config = dict(
    num_attention_heads=6,
    num_key_value_heads=6,
    norm='rmsnorm',
    norm_place='pre',
    positions='rope',
    bias='none',
    tie_word_embeddings=False,
    init_std_down=0.00286,
    learning_rate=0.00445,
    weight_decay=0.0,
    lr_head=0.00532,
    doc_mask=True,
    train_tokens=140200000,
    max_steps=5910,
)
Each number is 500 + 25 x the weight over the matrix's rms, rounded and kept within 0 to 999. Layers, rows and columns count from 0. Numbers have three digits each.

# layer 7 MLP down, 192x512, rms 0.289, rows 0-108, columns 384-511
513531516512511507455472488549515512555465501503512504526519493537509484489465475508498508528535470516522518498467489546513517485505509508500509537470498542526519462480489466497495483506502501519475489498508484503485511509549539525529492508515476544458551533476490525493487496497544509445480472481498510513481504488504509547470501471499516500505504478521517539504496533472490535506528
493499537528504503481495537480465495475519498528468487452468485526531484538510483480489516516499506483487520478520505529507469493498513484481468524470531467510475473513525491489462516494484462516504515492506497518460517534494512516512509518486470503490464469481490513479485511543505505511524498500514505521466493514446500510527517567482508510516553525524529537516492481514496477505514
517520463475493500494482495514519502492486500514496504445503475521471477495503457537518477496506500524476502507541490520521481472532518490513503503521565483482525531510496518526503522473502491543463548516534510526503499502523503493504491554502477503534507537499506485529493466483478517480508499479502490527486516523514468498493515552544537498520511506508448478532481532507472502503506
516492489522529512473492515483512476507519496495489520464529497523515502520513531492534477534504533549515463489507516495511484545476501472511484481469533481503499539511512466481520496506513468509537489481489513494469446503476507537498536543469464475481518509503466503484537481498479484509478513551469501525449532475480468513496488523489536480496573537494496518479492506518494517558460
494530481480442506513481504512469498451484529492464452522533467516484475484503532508484491508515476569508486495527500510428447519508456518471477482528502529475519478522498518520491476511532505523486499526489495497480518462505479519464519498483497556475484484511508526480483479456492471517513553507510485479511467509519502485490491475514540503479509524458561525531479515497497535496515
492510496477525515541509553542517470494504491490516505493466487524423512493519475521470493498515511476487496484534552510507477482488505523467527502477499536505473522502505503470507474503520461440510481485480524492498483476493521504513495507482448526556487522531499508476523520509501492515473506467490487496529477515510443534488476523552508489542481478484484524530452497505470514474549
509493528512485483526503484505496484529463505487488475467496456489495516496518449524502498457473538512535488503497528505450525521490513445525547484531503501476430519466473495466498502502473502541502478518525483511501447516478517491451522475502489518501493495519519536499494483499492526470492517557470492510504505486475490489521475526512498510522472482493501533479506465487518517537478
504484517514504546513497508495483460454540501540501516526539489550507492542501526466508482485477553490484527520472534488455497500511488483495461492493503511511544519439450513458506524511450505485473514491536555507522536482453449487537546561461516466554515494509513528512469476453532542501505505525459517506459493492556516447464539515430478543501493475477464492501535495468486546494475
502499579460511474542516497512455454528507438533503538495487512488505467480497479482492483463487524548498519505518534500510502496531506509509530508447484517501483507519479480501457486522515517525502486490493488504535490507531514501463475506515509512471476529506530482501534492526536517459521488515513545495527511484466505526530505483498469465491530496494483513531475518474477499529446
486555470465464473495515500502507472470479455493489508451520517520499497489539513526522515532498518519519485536520554412517457533463517537523515501469509494473530481524485490414495499456512466512485521467472470539502518507498467492483511489445520483479485480474487521454530530528463528496479463522474493475488484527530494561477492503493482498495499488526488490512492508522503503494469
545461506474505492539503469515541531501507533541520521516480535500486486508515501493487495444472497505468487531535467499499522538492478505535535500530531499474479495502485530477490481491489485478465498458515461478468462542538399501504457480501522534491454498484477520500502540504573553432532543452426520466488479509428492512491504495548521501485498460500451539449526499525463522549512
518484502509516513501499502504484498545461474483490562500489453530491573497495540491523491454475498463493483504490490490504510465491499479481524499535483523478487465451520477480467489504523489533455504491512447535513502472479465537488483497520512521459492509503517494517503490497512500521442471518481526463490492480526454508483496480491494517519505534488462498468541497506493453512512
489514466538497466489498510477492518501531491480505498513500498537471500522507452514538461523461510521498531490530477501522525479543494501484511473504471466521516487539489516482518473486505480519516491497523495500488510525492515486469469533490482499532505485477501524485490497524496482495488456504507476452454514525485515521500517515509463504492501512484516525523467546554497510509486
509548486518507483474513527463484489522501505485526480514511487513512522498499499483454465458487547512498472477512491506536497506484513509495514488504482534505511507524521520528444498531520507494511493506528496488468540488510513462471470510500479514516508530512517481525518463550506503485502488517491523500517516490499515495452444483536486510519486521529460501492451477476485494498497
483488526495489517521518477530480516479528480466507493451489497511532468496504469476501525512511514490485473487532503524508515502494465523495477507477513520479509470465484516527482491503501480491535489478479491522509502516484523522500511498498488495531512494500523474516445502511537493500465512525492537534524487495480496499456479498490500477496514479488524497486535498456522489490513
547526528453534494517552521486507504463512488462444512500510534441492472521507591525514539487504515485513486526551487514483512470518460506510513468556505488505489470483500538495465528488502515499508485513487509507533540539509421526486517521485489501480515512529507480534537522479468503508484495513485496487522526530503530455488539537503472476460469548495498509494468492501537534503531
498512528470549502468485537516506549536486512514508480491541533492493519479457514531497467469480476490494516490499486480513507509476480493514499515498530483489484527506557454488467482496484553471521474558486497479483486458521453501531485514515475528530489499491559500521491470519541491517522482511512458493523514483471504500474495501500502502497515527510556475484534528483503490466498
505492487455490516532479498500473538515534477451511514509518472498500502457504501441484522472485515497476466504552543515513484485464521512509458498522480483491480478493493497465500499477490497488423508485566522494481489505491553503474528548504505516517456551515515542517543470537502462455485515495496530471501523516532523502500486490545477504521527443498467526503544458488513450536442
489534501495516519490515487521479486543502468489513532463495462481491489510478504499491522475521521481437477489498493549457536526490449482470509513521488518512507485478491460510483540495493457492507513503499490528482507525508506459512488519489514500486490488544517476504504535502430518484487493453489507533497534517486498520473468485492502476503506495477488501490499514482524520478522
516502471518510466517482498518524515483482484506517507532490533476494484494471514471488501532535447469490497541505528462492479533485471513497526496473498493507504520541480469500529483482479510526487527530517509493530519533479516484472506497480500516483463492482496486475512537523477485517510529475501469472500455508444481524481474497522526480540527505533472514482506460496508510466525
476475558503510507504509473491491484460419515503530489507491471496484490533480520489498521472501503483487512457504504513520512511485489521540487510573499486536502511479473478499518499517547504502513524501498439497478535495516538515487504522526506508515516499480475521568519486555488530513496471465482544516506443506519500497435499466526505458462485505458517507499499485482521462490531
554504500513561473521456491439433490468482512476507487553501548528495529468486508533467460524507466486496461465491485522516523473527499535505510458509489483516511492486479482479507533496449504477522493515480506519498501479472477473497524496528499468481487503461523508508468491516488523478497517504537468479500465484483482451570518476469497462557467501500474499498486543533497487494531
532490491473477495555485518471502459498504509474507502515485485515474509459509466523523493471507486546481461527495513472492485504467517486492521494525448512522481496491488507506517484480472478455492466448575523516507493483504517538497491483491471506473515479483494499496508491500532529519492494571506512547490507494550518519516525502497523504509503542497514482499467510494524487469510
484479455522503510457472494493539510525531490489482530495534480453511488473492516508486511494515549489497500482502535493450503534479504503479517463582504513488483467519517513476527501546538499474503508487514498503502465487508533489461458482516476543547512538530506563508512458511495502481535453535480504523513535498505484523513483458495497523483501491509540492475509524556493508512530
512517542491507535503529482470499499477480497505509454491476505465497531509480492492462504497485509524530490492494488538515523482515534517506527510502520483498436486513493538510498512519562519522473487522533540509512515420484504450471477509510457462523500506532504483481578522531499487558529544475503506510528468481530442496480467482456481492461456501465511501496484543480533472520506
499514514508485512451516507508500488509536563522518460467528524469504467502484505495485541561521495491508487453501487533472523465518511505494484479509477508444527526509531506480537498523493500525461457493486525497519504479487506495506484532541552512492517470501506496451484472528506514518463550519518501486498474510519498513501527523472499467481477534480487492490509528537525509486539
505542505484475480482496525504462461534499479496503481518515491533504509448563510492510519469488467504497514503489508500497477493516476500450472513479446491494480474502502490493493485500510496531513493515539470486548506539525471462497480510501513504465468496510522497522455516496496490527515491465479470498536512514507462542495491526502509529506527475484526457461487466480512531479514
531509495464509512513518481511446517492493503512497498516534468533487503542561462498495514517468499500534499485505521527479537504509551484498522510442494532494508482486527513526535527530464466477515514493541534527438470507515492487468495489556527495487496484486500505511474504474479523515534513493520496489499511483481519491466505544478467534505493453508516497478516527526513507492514
529482515471514526497499470456546497486485530464536497501518447485483507520445469503480518485471518502448526463483472479466510482504507476514519457488480519473489497449491466499491520505523471502461493474518488518519486513499497470471455483455499487488498489539506494513489519505512493474490533518477500466504510500493509495455519496531468511510536507492503506440479480432511504462504
509486495478536540497519482469511556510483490494515501507499507486532543452490513544506507495470523525489467486504533497456506450479511495522479537514528529465493507451483497499518470492511482551516502542528487481505472522479510505499475501497468569492495517523524501474489468504489529471507515476519502535475516479440486524519556507469465458483500498516494511499523533528469537469472
493507503499455476519492535524526502514516477508534483539448474468492487484494479521478482496502486516489518467484507525531487494485521489466500513452443502519507520501491493483519521542481494534521527478493494512516531501524508514464519517448503513501477531437506477503477498472503502581510552467496499495518469487536461536491516494450547496513503543496501518521482515476477472498525
501515440465567499525513503511499486516527487514473499470550456499515494504484500522448506545477474483504519479510497510547475455504474538518513485487479520503501515484514510474488467510513533543523485481540505487485500515505460468499529515465513509501517478526485522473529473530507520511531452481533475464525486528559501489530483488471496567486507484513557472529534505477528504492489
482535480534533474482550561496474484518530476459530497525499483532517512489503514490480523521546515476507492491514495490550524500512466466474528518510507522504491552521515498518487463498503483487551522517508512528472485479519504491483495474480495453483517500521482518539495500478481482537541480492516492505457511503511506485490486529428451540506517527522486488497504525538517482490505
480519452535474529474531483524494461532520514493531517529525466545514468520530491501481466536536484502517532518467496481492544527503532485462516451467526463483504518504524466474519493506515512490504540529485502474500483483497478538487503483522460515522546505520509566480490491486486466497486506473464487474490472518489514505493506518480469513498522522484495545439478494493551506512509
489535468512499493483531486462504507461512554474506515493513506494511505472496480483523486482503503484553509479472556500495507477493490489497518496488509511531528471505507492495509505500522469489506469449475505499501524455494460473516532484493510483500504477492509497491476516494546474512519492489508482457552546457521484494467513450462476503506488478521477484461497474538511483485497
544531473455430507520504500487511524494515479536470473469498506500488504526485479529465497465488496521505508537517511494519537486542493493515489506522475470482468512499509522503481518509494509432512530537482472526508508505477508521492518537488516477495503504538516499535496469562520532525486521493552510463539500469499496483490532452465517472484512488484444520490520515508522488483448
514513482511496501495508538490514475495495513522474496437508489514511489527503505482522520483502519498518502511479492516498477504504463466500503488464505529511525464476493503505511498499530522530537546512465509501443497519508522529491517472479505492509496478496456523484541504528501478493495503484502496483505536524508512510471494494491506469484512530454490481491487511523456533520528
540515467464475478520524520488463518465502508498575458482517482480489514493518474501501496488488526473450483488506478477473529513502484520496473505504500528483501525492510507520522554545507520479505518464540510481494513489508509512485482493506503491449470505510473544489526516538490496518490530467521468481481504465508522504437515498517550493541495473492471475482490506470501511496508
490469480477520531484434516517532513499503537477466533507464484515520484485520501480505527522542484522491538520492502520489486505556507544499458478455461480472517478513454492500517526554520527533474475503483531467505470499491516487501465498541516555507510500506510480466473473454502486514474464495519497523501550528474526493485497459517504478472482499524497475533500509441515494514469
535546503498516560522483472439492494468475529514512459518491528488521510493480476521490465518494495493513495512561507472517465488519493457540506473499542536500499495551506509464493500485496510463488465509550501475476487487532499479514504521487495475485495533515446446544532503529499520518489506501498482546509534521491490487539517495466477475491489539485480522519451535502527498493509
466503502519494517478476509485545507448450498517508460508517514519444523522543534503493496534541481495466490461491479458496542527480509495544505495510505478548517503470515425428489533536529516508511481542465483438517487475594432497507499544512523486493505516509469479532492486494501512502513492442471446483532565505467512517511522477479507470469468520489488467491465486514531507452497
455532480498487458490504486498467517502498494444527512463498463485574523497511440508527483483557529484505475481499527500495509509460472510497455509488500500500518540464483533477494509469493476491499465502477492496477519526505506521490490583496451501445501480497467435493528511503510502544510466527471483512479484514547478499520525543463475506478512439512479513481511540497525521478509
523539496487517484515497482483507538477515522479527497499477508454491510512492528501502490484484502539504510510507515496494479502462469517525530521493525483541463509462552488470531529518476522496497543496493524479581500488509470501493502499482488553490510476496455532478455462509519528475523524492536498484560496512493487523482512583502478536535484480460457519481547498479521505486529
480475506463495551459489532492511533464514525501540469516513513480453532518475478509487497534497518467471490522476514479531484493517541523537463468497499524509517483529507464494496495517502489502548528521474516523506486514504468472548516495522505498486510491511534480568513505505548531460492493483525493504556508506462488521525491474513539447512491487508485517455470474511485464459499
548477478522516499440498499514506505514493482520457499508486501500478526545505523517477483511535476470476457473500470512503457527496501476489511479445517512439485491552500450522537500481459464513474498540492499510451504536487527508498470518489484484488538489484474481478531529451505481484505481518514504503505516530489475479472504493452450492500500495534438506488501507483476534503530
527515513490471481497485476514537522489529485514499497518460494459490465479478492468489488465476502500519508477540472520486521463484552461550463458484522543491471482475428523524476488473504501510494453506476473515504470486517495474512519467508484460495495446513471509522550486505510469522469475476526544525523481502513458483550510474467515488528450497504490474499453515492481470518443
492476466496537460516486522507465491523501500443495490465514472490518471506459465544509468484464534500524495510502479532471473482485487495527526543504480448527484495494492484500473508538533508533559503493525456479510515520515488499500502507505502460462526497513482470531472506493488468530472431497492529505484515494532502476503477497530487521501502488505481484464530476484487500493471
510546522494504484470521557486475529530491502508498534529509493464439531503486481517486483525510488500533523469543472484489503479549511479486514433503515495531494540493462470483478483435481474507510438525474524522526510494498486500486512509518488490480505483537503505526482502553520483512504475452480541492460544528498533503528479493477504545508526524495476477484510487466507475514511
478518467522477540478518484509524478474492467521541476526519487526506536514477526486483499513494514547523524483440509531475504476494500503522516485481510482499519530500503460475512531504537504521525484539491499494501466533491494522507507456511533489495505546536511475507512497526550507508509500480503523461479475490482475519487488529514540464506530522487425511473550519461530470491502
515511519522493523477481504497496467514479501500523510470476524478522501488492496498503484497512501527494515527510412500538480492448473505509471539520518522538501483491490538488537481491508510505501480542509512495496488479494546531467475466503451415498496512493536518467543421509494477485532477454523504493497489526498519480557474505486487483506522452466516498487477536523500483522507
478451525520483512532477460485524495471483504511504457465538524468479457505526508490489510505451465522485499533527560548474512509486510464494567524535491518536481485498509519506470485493474456521504547505512530458472498525455514469501520480474533463489552506468497509499457538513530501512514495471517467481532516507519503505490509492485521529490468477521479511511510478475535507499509
494453504501485510492537495517495493522502571519513490486523513495479463503486525493482532544507483502505417507504508490490528531518495522478497522463539496506518489517513484494494508554493539494483513534491479501522513498454481495453499484462537569497537534478517511504537503493485495453503463488474514508511463498480493517461473515532488500535502497530493496519479470502493490504461
512523482495475537497475494535500526511496517527554512494494514477516458459489481459484493440475476478506513484488493476474462528492490494498498478488532484502526529521515487497474495450473534510466497497497514487510495528513497490485542507496502493546511493513511528471524476495495482505497504516519534515548526490489510535502495502496484503524466503490467507492528516490502499517548
470495513491490529506493473499467454509508434484448500486469508516508524512496500467541506494497495511525501426501501499500518449524517512471522507473477501530501485492442544524516494455515458472490555479514496521488520497490505522507466469488529553503518478471525527490562475506474549492480509510457460555465525538519498536491531460522447528566492498499499446520475502490498490511424
520506482515496483487508516494547468520454498539468489525498461526499503468532485506470490527499525503505476491468450512481548488493518517499532531506508494523511483522552472540485526530469510500498514511518527494516512463514527507498470537485477495506542485547475529498516500490483468465531473530503505460483517523488486466489480496505516499468470480503472481515491495485496488509518
546453488506469487494495460457476533503507481509470525535565471492502481544500479530489475537516482502532563556501542482479513560527548481508495543487494479462460447471491522491442520522533470484548478524531475523471493506507489512517485475498473471520527472489512501531529506477497515466476499508525496484517495544455487511507559570534508506443530502475513466510500533524522503469480
475479540503498505510486497458535517506488451495509521507502485502516468483497504536492519482518511469522482497517480522525511471493545505467500485478538506485532494473461537519503491492487489500524522472484502428517584476565486445502504530510498497497529515478474470530484529496515459481495419521531500498492473478522494495464479505518502528511465526517491503475541507492463486472522
502472519518471544478487424514474502469541485506473478474539488520575520491497514509492501512484524497464502495481479490509493483494442502491506544486484458478505505523471489503504500487514507473475525477486519553536502469493496519547493454469505498514463501477458540500497508544530512503523466527482486514515497510523497489510498526496467512462480497506471502533478505510523497464504
480535529528494463456558492486481487518515492469490466522519501493503450514504499528475514515461519518482478510494458529524477507500503507501474546493518517480454518496502479541522504500462510538497497480454470513493526501502467507486501480518512515489527473510502529475483545469498493456557480509544525521492495491467525497483515490501515499492479564457465516537518495541511474483533
534523501456483439503524536554517467508508501526494525506538523509500489531496549523484494512475494484512482503495469510469474504490486503471509488485495502437538451514485509494460539522526493474511537496530488536529491511496495526510464521509489492499525516494523522483474471523536504465476467500495475469495543525476519482502521503501497483517518510497510500506457478518528488479461
485519500473525562494454507480500461545490491523488524528491443545548518485518478471516482501538489519495474519495508493526504515516477464448511474513503489508509500490527518462479515468475480510465492470483512476489499470532497520488505540511479462518485475511557483507501447518523517464498503507524492447528489510519526440482526501521457467494498470513466491509503492496492500534491
514501524540540492529492532511501500491498479504537528470522522499489512496522531487497510502451509462487489497529524487439515528470490467497482525522511489505456538534512497506453508477487500509500506472525514499491524477513559493462517492500478474522500530487495488530483490458491537484533507485474492522482500535476444464473480471525523504534549540515487495478511541502509523509503
484520513493502501533523480505493495498513489472498564502504541504479528463519469466531501510511506486507553467488487520484531452479504492501522460532517525522519509554483465477476457504528522545498499512490504511516461514484521545458496466549497529510550506477574512495482488522504508486524536520486515475503517516481484490549480475519518509507494509487499487464503522487479533505519
494503538505496543530521495475519465482471500541510471528525522495498515470520544465483496503475467531493491459459501506510468488478523528479560483513446503491497500490511528491515490502493512481501547521473517500527494495521470496503488503485475469469549487505513493511455501504506532506504547490453508506466506473499509499510540485496528558518492534524526506564476539486483483524526
522473519493477511499504456502450488545430496474469502481493464552474492562509475526515490488483539500491531460578510513521527501523495472500524481459496511475502504478476512496514505502540465496481526470507477497496470487550537521512468498505496521489497510472488500499471476504486512528468475505518484547488526477530507445477502543488495526449468468480494494483499504489484448507515
491510510498496513485522489473523514454526471478450462502493488451472493467507504522495462468541527488523497547504474506535495535544497501489522461495468467455484511510495488499487518517484519520499494543487486511469473541487458565493512469507478505513576466499496521511497482475483509496472514500515542519503488488511479481486475507499471524456483470467507539456505523494452474496485
503493506514499498470518478474490498481577495486516540442486527518473505500453430512489492505468519480514497473455481531523453517450478472508502496540478501475476547508522522503502501535490478513477539477558530535505544511490522501492487517487474504525505506482525489465478505520493507513498508522504508526458501547510521521521507525462489484545439496533519475470513498499463458535559
528505453536483504519472512493510501505486466505511502488494501514491540475458484534475516516509474467473480506446464506506493456458547442534476475488482519476490507513507481474512502486477493496466532553496526513465519498519476537468485499494514522469501506487508500515482507497485485514496519471498533481491428525480484494488491509548543524473518521493479520484496472475455527508491
466508482494507501468509477517481513544519476477529488452502509553467524532516496515475519535506499461523472490515476510465488535487495527519545427468541512523499477497526521511503511485480504479490495511500508470468504516481472444513506485462456496487544530494501505501463514554505483491505528465482540486486489510484487514569491507495432480533524486485455519522500486535484465500504
459488483481506469471569491500528492524518536520531517500498466474539510494500516504532476481492525529530503553433469556494461493516504560489520468546499539487452510502491441488516491461517490503443547516484544519497504475516531542476462478492487498487515547473471482488533509455506488486481502519447513544446501496499479506504497512476487473500514520482477468540494509471503500497508
482495502510497510562483523498490500483505447479501481466519550534489493544502477474509466492500522493528492512508546528461529529526490491483495485502522525537479510481454511537491509505454505493522499465544494518506499484444484538496531509498503517532489472544485518508510493493539496511482511502493499531520493490500532515511509462552512496509537501460493522459504515498513471519513
423527506526464469538487570476480534516482479528492489530436482463475466472509525457515553522517486489497454534531463505483488481551517485494483530490534524490496515478512511494503473497510481497474522490488453519505492451524493503435540513511462518491500523474488555486526507511493522500486474442482512503493433462494526551500515472537491454469458499541486514494469478514486513464535
487484505485530526491512521484510490510475500515503483479462510505496450515514566543513490485564546518444507510522498543517499460482456542480485504486508482469516540493578504449504456507530493574526476493559528490471476488510488496519512512534462503453519449526491558482503516468500503493502514449483474508544506423525537462479537510509485506518497571464514537522518516487460502473520
493526520474501490517492490513450474561498509466484502495502484440499476477503495486493513443495499538508491494555505521502491502489532410542536487492507490506553493499502500500490528469521505516543516495531509515511500543483534494471469519578503460551510480520509498525512500544449499487441551493502469501495530525508471523491553465493499484467487469465520457521467516474512484474510
487537501473504480438475519548509538464486485467530517506523494470468512495479447472495525495504516458555510496497480508490486480496511509478515492544496556514492522488440496530489521503471523490481522479542510514575507490484523526501464501492481493536505503503518499505521453485503533511512532511515522503496470530491516510479474525515474509550489499519466537517502509574476482531485
499531496471533450527516517516515518534466504506530481545525496481541486521489496516522456529448530553502518431535448498495435525490504471499488511494512505538444521538493517502487467467521487525498486502486501516492501533496515494527473455540493485513463540483479490493453531516490537539544453503507514561502516481534442493515509489472501512518488508467486472509515490513510510483510
529494501542453517444499513465510528476540508473469491548530523479520544524506484503462467522483491504533498567515540479542476467532543484517543458509524520522519526462516497523520533532540510524535476549507543488545465530457523540486480499486482527501482511481539499489494474491503499476497528443499498485546521474462490520540489504505475489499503503518529508493492463496475505476480
490486507489513517482474476492498514458491523482516497474531491517546486475497453511502473480536549437499488509456506525497475515468493534498493525486488480518465500506518505511528513529479505471496497504528491543515460525516521491519507456489522486520517485547501505470497449486504480466454490506465524515513538542512533470514506514516464499491526477506528443534489544522470495506484
508507492522474514491457472474505453507503518522502486468459462519485525482490472468512489471436516523512499526495494532492471503497490473505494460484505488509536471474530514474480529473507555496510463491493485486485501517514497471526499487446486511480528470456507522521503525552527454470532511497478495505501483490499529498493508494508504522496504471523500497514510485533571473476494
472468495476510506507516442501534500518517476482488545493494499484537486499526498499511491498500520497515555471530481483499543531538502487517510494511481455512492503510515466494519518505494540506473488505466518490494501515501488491521515545535464477482502552470487505503500531513498511470481518473497484515543511489492446558505531499522481526472509486544527487491528478470511521509488
497515491512528465502492498496532524520466476561474557524526479494506477507501498455530478491501493462513532540536504466474481446497528483489480513497555521491468487476473531520477489501522497497505531536524513516559527482511506536508479462502493487494492472477470539477526496495467475471496499539479514507503511492527523484502516512524445556530528512498532466493475491521510546506479
510528503495508514515505506513434474491473446508490496523525481516523553480475523495499529493515536523539507536520531492496463501505497464504558512458510472486505479507509486509493497494440510470540550472470542505518485505470544495510482501466513511460500510506515425481497501426451486504537551534510513493511540487480503516491447490532482544484494492526535461477525480469483528543503
546489468493478532495481488492463525513515519488503508489475465518466489490495485472481493533450468508445558524491476492510533503490506518484445476461491512503487495503515468528525552515459455512497505521490517522475487517481546502549517522489550495502490466532535495533543505524484443478506494493529501486507512493509502556520543511508489448491504459480530508537478534491515450544482
484515528539483482488495525523512467533492487520493517453483507485492486519509473508475519508516526507537518497479517523517502466533486522520521538494495491486530456445467525476497477499519483486488497505517499457494487500535519533471506461508442504510489502483458503478487518489502498530506502525481494516498504491501492492479496472474428507455485450509475495499496519522499524515498
489515516493548463544498458512523487470574489517459496515457487516492503494501493492515513547495480542504506500532500441476486487516489443478488494498520500508470507526512545491516535511516502506492496518473474466509481485535480492493507498484518484501515518535495534509484524493502529468468479520501521503496532549422491454510507470475502510532507532522474471530485525463487502524502
504509508480504475497491486502506499542497532494523483505497514508504534460522517527499534476420454501510517457524483504470479482492498483508482480503470503543528486528518457507479473486482520493536461507489454516504505465498544481455523460507515515517487523460484495478432513489506454488496500475502514504530511467515470535506501434496447525527555469514507486469480430510497477475529
490476499536509462515495512457491503530484520537508531482508502474500487529504496516531529554483487491509512489483501491497471515518499527459496474520522502476461499523490453539493503465497515483497483462492534509492527494518449526459476474454507504495527465532414502522482531548482484482513514485517511539529466519472480492544529517509500529422474459496521480557491519475514472513488
494506514521477526498487503490506493486464492473502464486489494522492507497508511539501458509474511537530460515505433475510505537437521510520482486543453487511508490528526500400481494486516503467485500486537483500477492536502492454471515498506506461495505511545497495493542489480504499497489503508506549493498495496502504536506475498516497525525484485487530493491522529536494478519465
517559491503504509485448516571484460492488500487471526474516496519479535501493489517493480515508530486471526526480480475515490518492465461468483511510529500481531508531504518492520496463491541484485505514471502553497491517492516474463490493524519526466491491506543521466498511501449498517484427508495478468465515508478495500478517512530500551481484498509521508498496542531498527473505
533518515504525498519496470471516508477512458515527501515493517492503507483534494487502474453511509472485527523508498488500493491482476528551501492499519497492536530514472539470514503457521494557517485512473508494492463505490519510536470545542462488481540505477496532513496525529528533500519542487528482491494504519468466501496489466503497568483512493508496512533501547447480488431516
499516542468527506446503463482495541513507539482498488501489494562488476497513463525476484464466492501514497543504549522505533503487494491450496447490491494496500509497501505481496496513513512583518466498509511459507451516501481508505500490484476559486528498493538473538506486511510493485502542502443523505536496514474445502473486490454524504496479550506502485438506485475495507530520
486525526488511499518454475508497480513510514512530525483490507509532519496492528539524462532505502495511502516522496513490513488460469535476554556466519514525519482501552515515484521484483481497512540466490506510495507499509497536441504456474477517531509534533525503491488504460515509465524499526511506495524524494488470458408538491509515476482492520487486537533477473535539482523463
529555529499456518522511499519469455499504524530499499501490467536551508486459527499504494497518519527529477534482522469507487514500477504498516478493475466511513470506492515458495464536468452497510489508555515479456553503491499538440491493521531508471489476478513518513481473464495499530500498520519503485452485484489509475480511478516497499472522495524483585491502496485499490482531
534500458505516501462542554523412477484507469496493474454468514480525455465538538463499474497511455461506488537494508467455496485506510515535479494485531473472560459490484503513516473501484435471497498462502522497491466521562497465493476475535522484514479477498489527527523528504494484489500496506510548463474489517507503484452505499482497566480498520519467528463503503481476486506510
521406496492516508497500512521512474523496526492508486507483522503524474505494522517498508507513491452482507506491459525476517504456514518515524541487536530523439498514513523534483463491475493513494519472507479489459494505551509511494469543442503466527481478455467504469496485465476504503468520555547513510505482523450498463536491537501498511505473524478547458476489510488525527482490
486460473490516546498476538481488439511459442462518538473509539555505466473538473510507492492495479485497510503481513507465507484496478493502477496542522537514528520513522494491538499516500487558464494519506517529497482495489548475504532509505523459550501472497447518481519503484470516449524517499489519525499485483514550510445518490518479482493548540480488539513528494520453523528507
510455456530507535538488538486506491465469460496495511480489497516515505498481494485469514524495524482484530541519493465469509481492490507485510550498509460512526475503509455505512519475522490491484532521472463522473481508484473502455482505452481466518540486484450510532523506525511484488502482519491503494525489474504507496527492528484465513528459457529501512509439566494491560486516
506534477502446546485464473530516489496483551490535517521491459493552468490492477460478529510467483492465526530483497454517488478483510532457514452505546536443504496543476445529495505526502507478482463525477458500510505460507487495501462500499499537524499472518489506459446562549497482533453508507505513523467491529502506539509505502497518520486521537499495506484499498482477451465510
510479501461505513500472472506516543497496480512499507506486503495526532497488488525483517490465511500527493562455522539480513494454458483518504510503493494522506503483498572533486462506477538452526537501522496494503495533526503466516481461496511474501501481478476505551458526462504506497440525499512478545514488506499496530512487496471492524474453515494515509492459540507502525490536
488509464485478464547535513502482492527532530510462493490508505530513476510490497465522477496457518515490499500509459498503491538508516518463455552524479531529539543489497521518464500478529501545468504509536534507509560519498494486516491445516491487527490466505474487517490485502477502495445494521488495506516536484478466505473479494517504526484506482489520498512476518467532508518535
495477516505496488479529497484468509502509493489504516466503479469486515545479516490498500494529545454511511544505535492462495487502446452510521566528520523514485497454504512422504474522529494533521540494491487527496520494443513453483475511525431524531533570514540546507434474533519498492535486578540500503507477530535488529492490461472531481539474503552489479449512429516466491527530
510479499523475545486513488464480480474488482553509492491460504485484472500510518502530478518511504473477487495476439519544564550481495505483505468505501483471466505543518526492502498500484460469499515518530456491513480487525496532512509530487500520466472513515499500495493528533512526483490485467538501555494497541530466507469495487494490473505482501538502486488535514540526478495500
510500502489468530536514532457533466487524516459509502457470501513545486483483520493549506464466503523571506495500517507508508491512508511517481450510484483498497507545482529507457473493493503527490495525535533484486505498500505496513529527505494509528475480518481488528526482477479503514478528497473506520555470522468402466516492524520551460463507493514517476480494478490516494537523
473540523478518465478539436531478499522518457520489523497475537494506497502466475550481475496492443469528452509540527463482469456475539494504431524510501481531533529508514494504475463486455548526518464505495509502495459509486528501523487488530490540462475519534517505503504433480464505524504502508452540559500510484484482489468491516522519529509475529493474449448474480501530510526531
513510500554498529458491471484498529445517535473536476521513507518504478510520525490507512530506462510493537524472512474487517498527471551530491508460493501483516494498530475516472517499515469452548503514518508509487439529484492524502494566493493526507525484475495534513470467465475546525479513474490509483499472504480512490508544509507545459517509462498554497503507501489500491488496
483480529453495501520524517455506513485500513457465528492512479487438544432521457528503486499532493463543508526479543493503509459519498498469530487497534472519499461510485520482471463479507494486481512475481500526514506459530533510495510500508547517500505520470498486481551508489504490525491460503526539503523525528480525500476520540495473544509516518512532524488472541516510530530495
472519496478439508454482480511494496518497437509484526530450501502489521537469467545538464495507470533548495442481491474475515474486502494502439463462500503550500545477502515501517472503515553464512507523488469483495476475513519554516559523501481517509515543552470487461480472488452546490531492470490517506562534518522482528528500517451468524502542547542541515472501560493504478494495
530533489502513511499486494570477483474542437511499477469497508551500494500534521491501487479545445505467498503519472524498486550519502494498502455492491477467504512516510507495465533449541498497477497486519485497490511535486487512472512491449456501498526506514469427511491492496486469531485507469535511515536507493545496478503496456496476488498522480558439510508522493506478504517460
490484476495523485490517527494483534529463516444495502486507466511487496528480478524519488478491494476500492466495478499508536480495511494491500485518498477503481546493495521453496531484502471509516510527514483520466527473522499499471509540475481460512528486484482456521513478513510529481462492481507493446509526505486504519499451474489481513489504479457528566480543461463511521501488